Part of a small language model's weights.
Training: a variant of Muon for these matrices, 8951 steps.
Each number is 500 + 25 x the weight over the matrix's rms, rounded and kept within 0 to 999. Layers, rows and columns count from 0. Numbers have three digits each.

# up: layer 8 MLP up, 1536x384, rms 0.201, rows 1229-1264, columns 0-191
# down: layer 8 MLP down (transposed), 1536x384, rms 0.209, rows 1229-1264, columns 0-191
up1229:480546480440491510528447534517537515472494504495437472529487484472480529526512504521553488505522487539464511553494474495496477525516499506522500535514490496485497484530450492560548471453486489552490463517513462448523502520516497506512493522520475507497538474494497493498475492492511484470471523517512477478507490537538514510476500498504496484460491510501501473474518493505505527467507457515497541472468506488531503487477566501532516518447517533423481484534530507528506528480555436494501459479516486511500494521504479536543542467479441489502491485483512505512499514456490473512
down1229:526517506510530492498535441479517476495491430546489508501453468469511498491507509462550496526506512504480456483449506482481508560536468490506516532521484482475472474496491530494538502526507456501501478499499524521492507496486494477544520531512499522509534526472528511464514453459506474451516494482553457496517493533547492555483522459502450538512494577571494525504487495475445508489538515475517494515496502478500526493496434507505490465516508525450452481462493521495518493527529550480515484486503504493523464519506449532501517469505479483487508489491517502511457498498497511519
up1230:491507491492482507528531516493467501524510474464473518488510482499504486533465510528505487510479477481535475471491530472533498502512461524486490493498507460490544521482536524447517481470490465463533531508489522526509485513519463508443514481521542447484499503533482529492470489501507472537507533559475514524535526508522481485499506488483526530496481542526482548470489501443479538525478517524493503489477460484519498490540449509524519476530511505511498472502497504538502477512496493496488484502539539515498533476487462483525481531499550480452516526514531479458521501459501539527
down1230:531519458526529451553532534493483512494494506518493504507518499519469521539502479476473457555501485445518513477490504501541534525515452514464473510483520507474532475500523476497511504508495481480503512468504500496532500484519504468488511450538542471522472500533485484534463502495503506466500499535502476528522518506524508493524491476508468471462501548531530495537505504514473540495488478482479497490479469498505502464482479504493462493517468489474505527481496484490464496509470515498507528481492501495539466518456466476468526467482499491505516522476529493526450505506505462505
up1231:497515490491511502472484465482502504476456465479481488530522504508549516505496505450501547466470525521497496447498442514481496523503502485478521523521501528495504515452500455532498476427511494522497512484477499536525510523519538459528487500482472544458468532493490433491490475535479530502518500569528533494531527496491508499500463480522512457502552447525471507478518525507477502496490503479522494459513551481509513510487503510554499539514499454470526483517474484499536513529520486527484487514566513513542516477503525522512526533505532458520486482527501467530490444455500480492
down1231:495510450483522489502524503445433494518520544528509482499500514480553536518505483486482464525477524536474505482505534541496479503466498522465477496526491519520490508472540477501516475475512486480487512483465538489517516497500496477496518472477506483502492484495478495470507535504517516485504485503481545524534515499485536523527498475507520538516526447529507458515549498489510463495505517480489522489519502471454517533487478487474539484518507491475489520491522520515510464505512480488516500465536487507479465506519549521444507500486496513475513478473497472491514435540517484508
up1232:504525482527506465521462546524526494515514521502509494483485510556478498483535510519483453550505499509520515498490492488534478504533534510553428526521499485496513511501477441482486491513471462491472504458468509494476469459495458520503542483506529495477501490523543450463481504510503487561514476495523522462481471521513505531508506494493457494527516515519492455482503513490509517483492464511466481489514459470508460519480468543550450494530494505539489479497492498521473544510528543508480457488493508514545508467479474507491466514506511495478559518502495505489512507503508521537
down1232:468523486519513451488487521525484550556524514523509493506486518501486492463494481536445503495490512494535518476524480472515466507528502507512466481529498517523490527493476531500544480524493502539470500489476506497507516491483468496491525554524515487508471500505495502492438515504537532502495484518518539508524533493510479567527464474525513485496502539535520507481477484502476479468509440478470454514523481485554530527502501497495469467471480498477512556510517538514517523498501507508528512497488495489531486470478460482511508505516486502496504479482512494495466461450463526540
up1233:442542492497533485486505501507479514494509511463494515525499497492532531521461508519487502473534484499474491551513478521503507501486511521520505526498498452483460501466517518507514523516489523464539495510522517494489469503517470560486485486529490527507481515493478433516481479455457498524513530517487485486533480520503473473497491450446491439522570506491495498518471511517575495502523534500509532479472493510502499484479460528470514485502503471515507490468529526509494511516485459497444494526462515520457486503490475513523517468499500464540518549486468483506486511453441486467
down1233:493537513489555498520548500533521478508483526507528507489474505534473473551506465497505473497479499535543473515508545515480491495497491495488503483541501472518495502495498500518496475516508544528486476495494501493504477505465512512514491500466529504494515458504499454505511459514484489505426553467465488513502538530548525507487484524450488525522471497501542462464450507474499529489517471494438490495508540478510531523545465501491454526465512491468473532510503535480508497524503469470507470524500523525468475506456521482544528467527511498509496579493493536506479475491495482520
up1234:533505483529486496506499508479538450472548489512489531475498516509502512507459502527484499485514489457540493506460489526493542488507501498532479513510500508507512543455491486513537486508539470490496498497488486488517479502522514492509538503514472461511489505486470452484500487477508486516509436494489474487544489520549500510505506513527497507500548509511511503533536526494491490500485506526484518518521487495483447487492497498507529514524511456500448499487516502494502485529487511522498498511475474509525487450504484469482488526480467496483491453525481497511497484498495526493
down1234:526533512471450466503472498504487529511488500536511501468518539460489496549504480504514497524462517488490500514483521486463498497479491493533518511498508488529512474505489517488486528462497499499521522521523502512516471493492472470447492509484495518474508500489506530495520503513512528519488482517481508530513491508505530515537473494480490513444486531480488516497522520477485534476545489507518486512514481485454524506484517532500496517489502505475500495479470505519477487539512522452478479476534502484518470535479479465474523505513469454507482488507489493510472500506476544480
up1235:439496501578495477453551493528490492523553474524467501542536503532480481486542486528506511466458526485516536507477427537496529479524490521487468450505468540479519477457535476529517514477500516495509562499517494477518483480504514498505440504520508497515509486494508492459503558480538515473534522522526483484517477514488503548452539507514513488486504495503502509506492487506490456495498512485465519484531498482461526482473484510482499474480477491474484459508497502500462491508508454480498477563486451461489461467471532464505506496453484487542489521468534536484498531495481492481
down1235:543466500533473513482492537520439480506479458528498531522529466511481511500463528497482502499470472513535483484516487536512446460507489553520497507498493538527472468513513525506536521493535533454526507471578522482513535495510518489490484505543505512428473538472539452452487565470504517492501496520504473491520504525488510521486440499500506456491538470525532470515452480544500459514498478505546549503523494476459526525469551482485526485489496497546502501481489450490480507483497467448510516498504462499487496531495489545539537486490467490513476503481526481493507513550451537508
up1236:479466508483477447455438489493514505506505515508458507526509521522492534521529513506486522473514472505492504515476520506500490504486509535519506507519498469503526489532568514475493539535488481510525469484466477530458467454484489469471431472504467499505520453479474525482508522537510503483483491476486523466469509491531516424490500479491542511508511514456459454465484542519543472439522517535521470526484518493513522452516526470477469480513489499492523496506461489476506467490478492502501489502505495490485556501448470514461515475499536505521518500436480518492482496475548533456
down1236:456506502512487524524459527473525471505554523518549483543546509471511500474520451475517456486508454498525455524493491516520529529534493460546492503567535554488525493554489497530540503500535462573506510513495444512548471485488484459497499499496486521542514486523500509486491479519488547533497495515544513468505546451493510473487465508481545498486518478525511497491511476568509527522485510567487530538447468481475474517474537492498530497483517494538495492479492492481513494563469503480503539466509559520546490525465508493506561482511550471512515549492527476442481537504496513526
up1237:501503499530484517464509508527530495482506494502520492487448486482509559543476519501508532486490499455477548470509494517488481511514510517455513514449486477495528499559482470515474526521478513487486477479488500482538503506511510464559498534513510469520502479491489530535491454500493493489492508556519521485497490487446470537492518479499500483549465507545498519508503483500521540505468467477517517491465496491460516441547484518509522486545485470505482475515515505502510498502503489544480488532476464529484481507510548498542515497497530537470520496499476480488506491493494535509
down1237:518497546495492527509476497503521481487492506549478500535478449481490527511534473511459533526522460490483508477520488513557465498514465483508543439495517500483497483548538483478521491491498552469516501483523509510479492491517509509525512507487476507490543491471485500511465468456495501503494502500507513522460559526477527473524486493499485461474548540508495480540521489514539487506535488489538448495520509534474532516525476483513501450507553456511534506509513514453535529474508441473469448494521486540495520468478475535483504486514497515503538497495489530490529523462500508492
up1238:489484524512502468522508538506517443482478442483483492487483479534489509527522521491462517500481518506513469470519524517533515467533494516519546482497484556512445467501500563516542449481555476499533458505534497460552491450464506484487517513519430522500505494461569499550522521502490489492509458559489509500532543513529526484455525525481491520484496467496497476480531471459530466538492552551530487528474504493538518486468483469492471553486456504496487471487508498536498462488454474530500468497571464528524517515481482474574525512521498498484537514553535523507483531498497485513
down1238:531529504481539481473492485518518547485516525500488450479486504477509535508512516516484512533500505532439556449537490535512523514505467557497487459550527497532460514498478519464481510544458456525503477494486506535533521453524492486495479546509479501510519503524462522508513558507472504492528501516517452464521502514478484456495460531450475473495448544470507487512533499500511516510491509509487488509455484484442481504527530540472509543535502499523509486467513504455511530457522498483474486457501546482534507459468448486462473509514519492538517516480501515510461497524505469508
up1239:509494450488511485466499502475460512542493541482518495478484486533489537475506465509493507496503531547487510506517528473536476523466514474528517534522484492490516482450509497500485513462500528445530519538465463509515482496506533489492486490524465499517492497565518499497534486486498518516450485522454442475530519503534517522534503484504489472538519510499488518524490522511490488455503494514504555496529490502499527504482521471518491488499489510543468493472490501481493492512540468534462500501495511455476478475492487494541520535524486489518482494489503535511522502519495470486
down1239:471528542561490491522518525482509499486501529483510488537525485488493482494548496491509494504514507493513493511494497503489507482484472510478496481475536503494484548461485476506482561496491557486500499537460513498466523503540533477538484494492496496498494528522468519468551513510502476490516492497490512515486463498493521510468508517522512507522463491474533466495505472448501525497490539499507531521469555517530494503495494486525541536484515472484474506522490500504514458521480501455503499490490518493482515499520515473528466531486493523483483474489497465489490433492501430500
up1240:490473510531492486428523515484480506496513512509528493562516503520480487485462517492513466485461453499496514519540470486510546528464513506523450454424493470526531495459511529473485546475514516457497476522516549497507506525519473553476526512530502495476501515481515492513478542507473496516486521475531498506497535478500504524516517461485483475467513477474486525467523547523496462518542521539491513478499485542524520538488521464513519493454439510514510503503513477493479518503454475513504487537493530544535498515539498513478476479475497484457514495536498529526531463484445502531
down1240:529486547516485477548511512509485484511526511508512488504511550514535511480482484466558481537490473512494506550461488491471518483494490471496518495530476481491500499506585532461531504507527486487506539469493507427525494512561525532522459557519495490495565494479521494505487468507495454550511501507489507501509494480490514501506563513549496461506520525496522524511560514497507506468515596510511506504489525514529473527474502505500484486487474519448476466515542507495491491506463462521469531549537493524531512492487484549494498508486476520480537519495528466513505475462503513544
up1241:502479505502478447473491503508490505493508502536528500486490500465494467463466485466490530474482498494510479536548507475514502465455508486481511461530478495515529516529511523519559511477500530472516493511499436479480485501515460514450499470472491461471478524509481509522508507468495494493571476518529524467461500489516493513524501506496536503506479504510472484486543554519500489544474472495507450442486535505506539497501511548500478549459499487525474484486546502525489484514465483494523496499475530457443531473502467463468502504539523529485480511464461546452476480495506523492
down1241:513505533523457513481464503570460520484484488487561502496520494512449449513480502485510507534506457496480491532508510455488478458457485470492487515519484495454471503553492453535452492508497508477506517530478489477518504532482548494505523548502556530466524460482465495467495479471474483487476493517497510504486507469519521523518487469526487535482501549501502472531520486494513502482482495545512508463514449513514534493461496550483485544501546437515506517534480513518484551513513516540514476513466502472491477550506455442523511485525525465525526496482504504516558469521499458499
up1242:487540499492553512473505492509467511480501443519509428535511495481485504494501541480476481522477502514500488508478517508530511490504481501494515507484499522480489520534491511517499518530519483469466506523502536470511513520511529541542503478506498483491489486487512486508482496509453538498546483500544501515532458474479475498490481491495487485486516540511494501507531521493499490476506490494475512493512508493498521507498494507492448504512534449469508482487520471500486499503426544522524501496508470519531501522494501464521500549477482426479486504503486516492538524532515508530
down1242:530436534513508491558489499483474507526511484493498492524470490486490511498500499468523495501464540442516461519469562502488513482499514531524482488508521494539529503488478490509515514517529466523515492495463488478498506559494499486458497491551495491472433521511493507490456476494504467500522468479527505482497501557494504504472476510501497502534512522507559491529496503519518493457484491473533440519523506477517539490499515536454502503491539527469526510512531499515528463542520519505485503509499454501499510507443474502554455512504446494532520518501514500481500474469521522513
up1243:505453508500491460507501474523505508526533489519486491506499496480475519488454506524482515507525508480472494434489515481477513458458486512441505506491497459514549464531504445530507532479555500522482473550482491480486472484503482510506498521474521480493478534457463525484495458493515535490478518504497522509523475473488560522481552512519525519525482498491514494502510542495518493517476497475490487483499462512518483514475502495518478511482499470485513477498502475509479536502514495501481502493459486544492471517514483473519503493556530487494484471465498482507522530498492478522
down1243:473466495467479501476505474535515516485491489499487501493513504490461477488530491475527484514491513492539499495422471514494514485509516503466538517502485482500503467492511469508478481515491500527467455513504495526484469512509544482529526526492485488506524497477481478475502496481490525489501491518497523511494554513514482516493501486486506512491479495505526500534536510426529487501489519488479476468583485515525513498510449511523487497505503496467533478505485469489477473510516521506480492481496498500499504502508459451533484486489461507497496468490482479496502505497504512492
up1244:476525510492493466451482484490506500534475486480505455558538486529463476524517507475473457515520514517491471507514516521526462536514500513501500436545504504488458525483506488513483494500480495546489514461483519458515506547458512490502465511481464491510482509539506541540516508512525495481521533507498466476462481540507498504499524518494538489493454493477464487502464506520500539488507477486494512528510455505500515515505488505479520517482505519532536506518450475473487474507505506516512520509512515544480519483483522418477505508528511492527492524465479512490494478476527509445
down1244:514553472511508517504528515492535437501531518481497486550465509515472481497526490473499502526513483482476495520499494502502502524480525482533516537515499483485481517534515473511517504516512544492501526508488493529479505456446523442519499503480460483492518568490501529507507492513509546504496486505525498481500472505509498513507491534505534471476502468475506475519471539526495513465521522465508468481494495519504536512503465459478511499495510466526475460465505491518460482509481530498503486523507493493519476522494460534527485498466432512463508526455499497454489480484475501488
up1245:501569549495460460539450557499542492492469519518479473514460528479542522507471463535502509472513486516488491520499513498536515489495514523503520453556509478505509472520493463492492491495491482477503451521528466458446476494557521509471539539492508532459486493548465482507570481481518512514500489547501491532507523519476519534477543508517492529449498519508481508515481519452490518436492493464513506493520551489503495521547442510513524522504499481501500526531451478555453502534477517495505513489523526485544486451496500477510467463478463525556529484495477497501504549506533432509
down1245:502488472493526519507465524480525526538504494483506499501497479479490475488470474476472520485487522496508471486445471472494541492487513550440497580476513473468506479540492494517472524501531488501547539515530536466467480541476506505468460508500487516463468524505492508525534485507513511494506481493537498493524523536465479562547495513485527522447488563517477506565510527535426511479529456496521506499548551521513518489496535496496496471495487574478505498506479469518500463506485521489463500455486489498511478500512558495512515502506515524521484520479464451521542524499522506473
up1246:512566524532500510535466530509520490521502504456517490515484480469514539522489548481488512537518485496531511477530456468481521474523499502489480484517450488467487523475515515507521508515511524529512485469521450589522514485523505465504513554497479498516477520521523482492516507551450504523506525503549435562518535437489501478484513510505512512523506518567516546513487520517510519482463523533514507499502516483475459512535466492516478501497496495465532480460510495435491498496465524508504528490510480491486471516528474515485469532515447485487485441529490514530513484498519486509
down1246:516533481475497495542513500446530484483489484492514473452529507524511447559456537480494482478514510513525502488533479472479501492484492509490502486514489458479491504510480452527496507501476548498471513497472518473506503481539491512485487481486477515504449503504462484466530482470467474487546556535518511498512535508510507503448497509470526506480502524458552463505529517539523494521542531547446467501531444488492503517514481506511494486471484486543461489503488509511525497486508510505491482515484500471521508540482471473498506490503483561476503512496460469511567481508528497503
up1247:508507540506479488491507470563543500477527504503509472504530490521495527446504528510518487516499518481527533481524494477460445444501452510515517491466489476487470454488526528481475506474540497484509507503494496477512502499521493482493488524482498474531516527493495450498477476524453490494489451515497486525492555529547523528471438534532476475483502453497509520470523514482480533514495478506479535517469471508508533536517515491550520502542448516502486488519501510481506479524472543507522465494547507503496474494532506548546508520526468528521449496519493518552485519514466522486
down1247:506474462519536514487490498522549533481519468520473505511479509467516495468487487468483510496469516557510494543551507493496465524524481463475521475507520555509483491466510504503526545450537514519498485481487494468527502498464528494513489512546489484484494509482496476501501496488510466528492528519480495529483528520494521496531524514541472526510523456516494538494504485505485497476475465489496512517543477496484522515475487503451534483508482459477455459478492441500476465490488502523530501516471549495460502514526515543514545487465475519487484508504490484506512513486475494525
up1248:503511490491491457529494482515512523510512514499566506505518549528482478507477584468462517495487517500513522535506501501548519527503499532482489501518488489439511520497500499472533464508542521487520525469505483513531499494520511523467488546483504546493455542506492436510523533511453511498492505527487486522561510481475469492466509467524504496500529555515462532497481469489491516493505523496493493499461492462494531521476536518458481521510526510544499511515480501493525479505546480515537502543516499493514483495483494510488485508518493499449504473511518471504504488474497505498
down1248:515459465503463488445513492532492458530543506493494510503522529504546525478489481471470509495466521514530464555506495508543492502535501517503502495521516519479505538512473510450511454526527534554465500536519511520535499530501476519503492500458473471483527526533506499481519518484481498549515506493541490485477512499487483461522483541541538493466481524500515488470514508525522500501493519490502462530528510473502505526464542454485429491529504469523515486502499509457489530486534499505482499517532452497517508491475535496490484528503509517560513497503486475465509503512538504510
up1249:486469549495505499493464477553494463468489487507489510517456506481475512465505518527485497514508526513500513494498484541525513509520493499496504530518477497491490506467479497483492486497484507481535523508526486488517515492485502478482528466492504503537516496491509467493525513500514474510518446496513520511521471474464470489475513534504509527555494549517506458539510481508495476489501495495528475501501481481508482520523509519532441485514468494547488550471494434527482475512494481512458496505522528530477479478519523514498470472492468432514496513488454503540460479455524470513
down1249:495462479497522463474441485486457478502504512526470498520481477476481462481491509487461507470488542481471477505478540508530512467561523505492535544541519516521488489558488518524499509512535527495444507522546525494498481525504504506534482502518499526504466486540496502483526525527488504536481529522522529519493480521504503496553520551468548456510470515526502509467497524508473524503503491468518545491507499549470495495503529515525472487483464527506513484536473478487522507503470507518489490469481514491499464469512514536501485490490514493496501504521496475502480496504492528511
up1250:497497504498486472477490539491475451491491468470515491528491520477498473496460527513471492531483517475490531501472502466487487506433478503484523491483488502512527472548518527513512477474531572480495495519507492504524505558492527504503522480532506545507500531480496490453520514507484527549510494518512540480527491493519486465516466511489485469499511515515490505522455513512501506510503469478484505516539521518525528495510493476494507500505526492485499545507510476519543530483528505475484500523523526492526548543470459455502512444509513487479490473515479483485490488491465533463
down1250:542514515481488460486499533484492490496515509519493477491514537453503515507500479524474497516481477519498511480507527520480499494507489485494466492512490473501551533532463523490479479535477496507499491496484531473540475502489520455482492521535505503496532519512478502495530491476488528477488503532529562501494543534485540516509525474488509521529511460497490444575490518473519518503416480513505506507490500511529478511519504556530497531504515514478493475523540565498505490470513473502510501507498483508490513496523516531535535497510534503515495500524469472534539478532545517432
up1251:502511504513499515451480508487494533513476504476477477494488506501519537494486451524516505478515515483507501526525527475509474484444499521473496544494515514483487524504515507492480528517506512516488515487503536489556486508520501480501482466494528473494487520503446485508496490524498478482474487477487489492492514514516509464477514505525520513537517475532486492502468507486538497483509504472532566498509518500487517493515494532507466476501478489538464483490495480503523520507498483458517470537510540506471470483437472550485503517512515509518492531500529479474497500526525561512
down1251:483532539532512486507479454496507498507466517494465472484424516512517510510516517505482502484538526458529518507470541519505485467443522505484483491499495491495459511513517467498510494495478515494492503477523496505508499502449501505526536512459520516557452530507478478543512485488505507488483485517495512516522500499512506484497472459505487528490479494485516509526480476486479498464471510512496534485474467527494539495479519539478478501518477467523470509498518512533529528467483516506496495513539475526483511510482544497465491527478502488527482513481491569468490475500512538462
up1252:492496499515505464459505494525455511506511465535505513427504478460482496454533553481524477510502535543477464523436502521489480527517526503488546496492486496505567486493491497498497483492500542520518479488483484469481495519530502519476490485512481487530511475518481542483511523505502524513462451512551488479512549520505525491482454508524538532501534514532457513525502536494525491523482476480526515502486503557513484505456480489515531518459446432500523553484520492462523464535450501501534543478514512506469495487504492479483494503532530506516482485489496510509501508464461534552
down1252:511482479515485497523506532503450501492499530535495459479521482477438473499487533501536476503461491530468511499476507491511536487488517508521486485491515527537504484477480503518454536491562489528526524461515517501510453483502512468482506515523507501417514504470497548526507537522511549499517508486464510498475525469508523508511513450495458502512559516487508483570561511492500496553463450518489538550458545491499515459462526488509509457534501495476498471479498509516523505471480487541467496467533508506539514498447487468528507456517518487456517551518480541489499487555501473522
up1253:503481463501491523505491512537515524505487495522497501500490483482483480491504505487489491477526488521500528501515518526524513458461487523503513548525496475486541487514505474471534513517517509485517515502476517488465488557544470525500514491522443480490491522483515529523526501480484534511529517522491537512462485493478500493485501497463514457479523499521511501567501503495506471541434458481500487539523547499492516483511497497485500446492528526512523476481509494489476532542530515520549492503502531478501466526521497523458523475480485510481486524535467457496508531472499488477
down1253:486485483492480453517495499471509498511508485514488493490472521483496465533534514547459498456507509526514485520532487506494521534524513517530533490489527509505505500432501522426531511503499533462475518526518525534455420509471516459499496469502504475483480493493468493466503523520482509504469507490449483521451488467535513513525535520469509511515492466450571484522507530510513533485505511471469527508499454482507466489509508526535491542531491521531518519478494511483493530487517500474489437473493522505512524500519532456498501498531512516495502517517489485533478510486532496467
up1254:519520514513503495510496499488541540505471498503485500481500512475536519469547507499480548484480500541509446537536502470508512512504492508486463477487507525497527463504511540492459459500505534487484518487528488489500496493514525510461540564542470477484470466499500511501480499501522509531480498450463478504452554453500519514513477524508540459523540460511512494494495481475501503496488495489520462502537488525520515502488487544464509511464474493522494501514500526512515519512459489492471516503515493494479454482506509498513520487493512473509502511512516511486535523491480465528
down1254:492547531521469478480506540455480502509504484474508516548480503511555525508550493514465508453536491464536510464511474513463480473478515505497484488550525501519481510494488476503483462451527461465488522487532470479482534459477554482496495563498485510431487469518448484518503494511517545503503484514484529494532505522465515487510489504522482507473488471497461509574470492534556519536497496485519487520513502487479499512450492461527523468510527493527514504477497524463495485526520538512456543470519494494484517501484516494467535520505491518489468469511509514480495518500480496503
up1255:486522511516483513480475496498434515523482493520476486539532463512536461505474506489504509506478516539552492502542514496508507478501498452472512474461504484513520478525442484478472509470515516517505493523498493472536500483524466577526526500534456497490502496553477527550537506523509530497482547493503512471533530470544470520496512502534461539482507454509498492509529512496509462472436520506537493482498519497497511487499456484470518486482512481496494515527475499492533510494497481495505489504559491485479501481481506473500476483476554492487500483495496466472494509499478502515
down1255:489531477498503463466481505502506497485481520505462471553515529464530494523527534495463529500514493500480506461507509414491482529505473460483536492538484492531529504470514494498552496508511502469468506523508522524517492516512472506486479506546520483495512522469486514495458503462494497499495506539507448532454550476533495519514472494511492534500511503489463499496486496557518471516519482508481494500504502449478480501514477531499493513467492518511540462505543522506490457473457530505502510467525459515511512469523501524514493524477506510518488553544522492478499495460460509514
up1256:499540506495499500468497479495462490522455485495512487495502519530496512535487479541541502503476485513501481516478521497486527460507507504492467523491477511500520503493447515503506491519480488540506490471529492519527471475480500482532505498483484523507532545449520491508494457493507506514524508479504495517476505525507496476502520495514493506538491550471486495525441505503504518497487482503482472499487478520523497518531479505493482487487517494521473492467498534467486486525490468511512476513505470541512517483521480484466478504468507484522466479495486506529481486495454492463
down1256:479506473450468476517476486506499452485519537510518517504463506526526499513507479518502504543491506514488494476490495498477520504481489539488500515494498462475479500468521500510479499517482509518498494519503499495496501522503465509478533504475522502503484465471535509490521502503469486469488490516513472480468451484419465494505472526469475528498487501507515482492496502498521524517488496499499504515545515499512491499500477521482448481484488526455526525518534471550544485486470525502555477515476532512559515521484509514505473512502495532505467512522515470503505440508502527504
up1257:512519512459527538493519500471515477493564549523494509492477507456517472488478538479504569482522532453478512483483532505500508449478517433533504521526470530503455531534468473491507494453511480523500519470471488554512456522497513517505507477493502499470489463476470514526497490524476521497482498475525497523535480498468470542568499512480470443470497515515497495505498502518457475497510544474470519490462476498492490532444510506507532468509550458505537443470503510507486474517505522545486512507500455502493514443458546484469499508497543517467490516435501521513480507535476509471
down1257:498519491521557488517449512444489482518473519479498506519502456467473477454509491502445474495480521494499472426486481526523483432487545443493503436513524512469441523483504474534458536514458508475449509539510533486534495485498501513477479524524522545531494513482461507514483501484515553529489556498506471499480494522507518468503526493523480531457487508472489545525519507547488542454494489504475466459532489490495515480472509493535463524478490500478511502487487520497513492517520547518492506524484442512454532478509509495490523471507507524513475483449485483518480534527469503538
up1258:513517494517522486497499534504526497493509486532504486463483486526504466498468500506510515498501478529500514475477479510536472501520520526520494496543455482531482482514493518478496544521495520477475526470510487480513470522544529470457526510456532502516487511532496506498473514510533484491502519467496488511500495519517498490480504442459512512527544509538530511480496491518504485497515517453500498526491499466498534483503528518504546538508487439494512483524498471475460496504432525490516482491508518494495495495501468557512494505482529481534495507466502464507535544455483488457
down1258:490533496498507504554499503517488469464485480509495489483471498501492503500514472500484506507474513494504469500506499497473489503515493534522513474539498526519464456545494529493495472485462508464500526498511510495516498505534471469489536515502532480527462496496506521472483474486516494505471526514488517503513510498492531507540474520525481472483478531490496541491507483510490489501590485504519483502500530536514490523544507502457476464540483502472472464459481495498460490530537504508513465494499446496461531504537515528497488465507505474519482476477484509524502529448466536505
up1259:497493454479511500534494503464538444544533508489512485513498517503450523468510506474500442500467518500488524482532498498499513506511515525495551494514451468518579490465549536530456510525522499537519475486567493458514497510485483415486477462522500482514475546547508464472539529457544536463475499544514525517491496486456497434498480499504521479489466465524497456485457537521541471446479492546500499517496521517520508521489494517496476514505508495525486515513494516546474501514551460534479507487492536477534531474439507492511514471474534493479518511485560508522496543480481526474
down1259:503503456509526484544500502461473530508519513485455470525540491526525551493537485536499465512463512502472511451483496510487467432463537450519421520501448502539516549453492538508509518528517518510463515519547521501473545463499477475528537482556516479518511541476502494466524488490495554520514540512507509472488459538457508486476509537495515528521516506446468538519493504549486535486488489516492519496509507583438479507540529529491468486547468486457551487498475524486527464479512510540493527544491498501500516512504484487514520465506485518473513494515479507478501502532501488496
up1260:472502517524469482461481458508481526504470498511517446496475475476462525473485493491502537460484496499526509490498510529509516498466477486508494508520506520482508497475529497498513446490461496473549468463467512492508484500493518513487511531532497513527466501533537501478486506520485477502475519461508514547509507501456480454476509487496509521495496468516472482494443538485520546555522473476465529496525495533538508499552473555510494489501515473529486532548543482500510508570523481483485501509456477556480465527504446505527534536536477497508480434534494549516521469487514492476
down1260:475525481499486493489475508486462502510503474533461475484421529528462480495524504495473480516542522486480490508486517503496509532485458504472491508506450468498497496529494483559477479494493489513523483468506511514515511479533490502453482472513477528526492463487535499494522492466482466482483500478452544507464541448474483455435469509540473523533461506503477498557476469542532502516508507478505510468484529472537506533507500471505453506497485483476538490534512487513485484502506480491513543482453487508506503500453492478504517477543496539480503492469494542525531521487499498507
up1261:547515517565514497481491470516509479502529469475442480498520516515464522454491478531548503528470475507473465487518496482486486507483443480493483464435499486497495470489501486458528513526516476475483504496554516481506507508527538506528528497534552527463534521507502483436500478506479513498473498490484528512507479497492489436510523489545489542489495494501487480483520514494506462485455509516487513469445486529515458458513473476523489528494490542493535449477544492457495451548476488493492473493505507508442493488493498530471511473489528478537492534539499468543467507458490465499
down1261:539518529491527489468531520513480499485517501522505525514510497567524488448542488504478481522507478458444470486486522493529515507499487496525491489490498544527520486518498447481465508510441442529492505515475482473489523504473514499468520515480489508490514485430503493459504520485472571506486527519512524497496486462515459473523515475523492525483467520483483477511525508489435446475437489497457516538494512541497487514558549480517474525495535496493526478548509495487531539514522484545507451467461478502474515473503490546494514480490463548495535479494499470495492519474473494481
up1262:498501517511483487466470492475502492504479530502511502518505518511505462485532525497484525494448484480458470475529513468516516488439510496537456546492470494491516517481480499498483441489500499524528472501529507518502531517497497523495490513500494506530465454497474483494538464521511490470409510503510451519473506498449442521496513536496482497456497493503497505529537521475475486501482484502464570482486469498521509542496538532473455510527508510477497459462485515488473539512438529493524507481507529486502489523546473512496508502508484514528516523477509505475463477528520471507
down1262:460496513479510513447506539492461543496471539446479523494501540509504513529480497466560465512521467497467509468480510510455535485498518521527490479450503534457482471514504490506513448488507488505477475477495530480495535544495504487462545535518464511576540433492486540508508547529559482444495461493539468526528477493434554533552481547516464515521507521485531501513503511483510476501483448419509509496486558522491487513478500493499514504551491519480529521501483489531488514488470494502517518503495513543467512504543477512537466464452484489499483491513494488450428525506535498476
up1263:519497505493466493498494501485517494520494458470517524464491485474481488489460503470477517474516521492515427497499498520467493509511521482489516491472512521436504502501511533500469504502513498467516513481452500489514505553490502547470512463543481513474497516502464458469508509484466508500528527493518537525520533507510473505512508536491495477507491496499464465486532466457511495543486496431514525489480495473549464494498502508484528520517551486511492470463474510471497457501522456479515490505478505481502485523524515455552547484493492477477502493514481540482530504527472482497
down1263:500495472516493492522543505480509485505481502549485513464510468494537480508571512479488528486519525503443547472509500497510509512519503513500471459455423508459509491486516480502480533502510493510525504505548504470508515541512481530501524482539512520494454495542463505503472523495462507507523523530557472516481490490512467474487514478489498485508478490525470460503507487501479532506517485445495502513445544517477523500477494531483499494482504481469534532493524492476456496507457472486495506487532533521507490496488489525511471467453466471506480457526485525495518519509546519483
up1264:482542526517494506481456498451509503449481521475471507461558506515510502533520485531482494514528451475461478491520484462483506507509525528507520515510496517524506502504555458514425485452526473503500494477506486496502513485511533503502519516510495536471510476461461503533488506482479489493519569517494489483504438467497516512503524539503469463539476533526525509490503529490465525505497477522486499472442521479504494492487476507489510553536483504485500470505490524521464487518461482505475534489510508526503492486458476489473495495504545493525494539481546480450522531475453461537
down1264:515510498485518495470470519456513483499499494469538518458484498539473537511522473523463497498464517500519537493508509513490525502483488522489479472441528507491510506470470484491487475524538488467522537494490526505523526498494508544495510482499494486504505500512497492529475505512511526492532510505531474491493519506490457506483522493489483476540471487533504511475481504531476503485478457527507480503503517474494503549566489519503474492557492517496479514458514484512474527511521524475520486442490488510465458527484512455512508515495494546522511523469555533501518539478476544501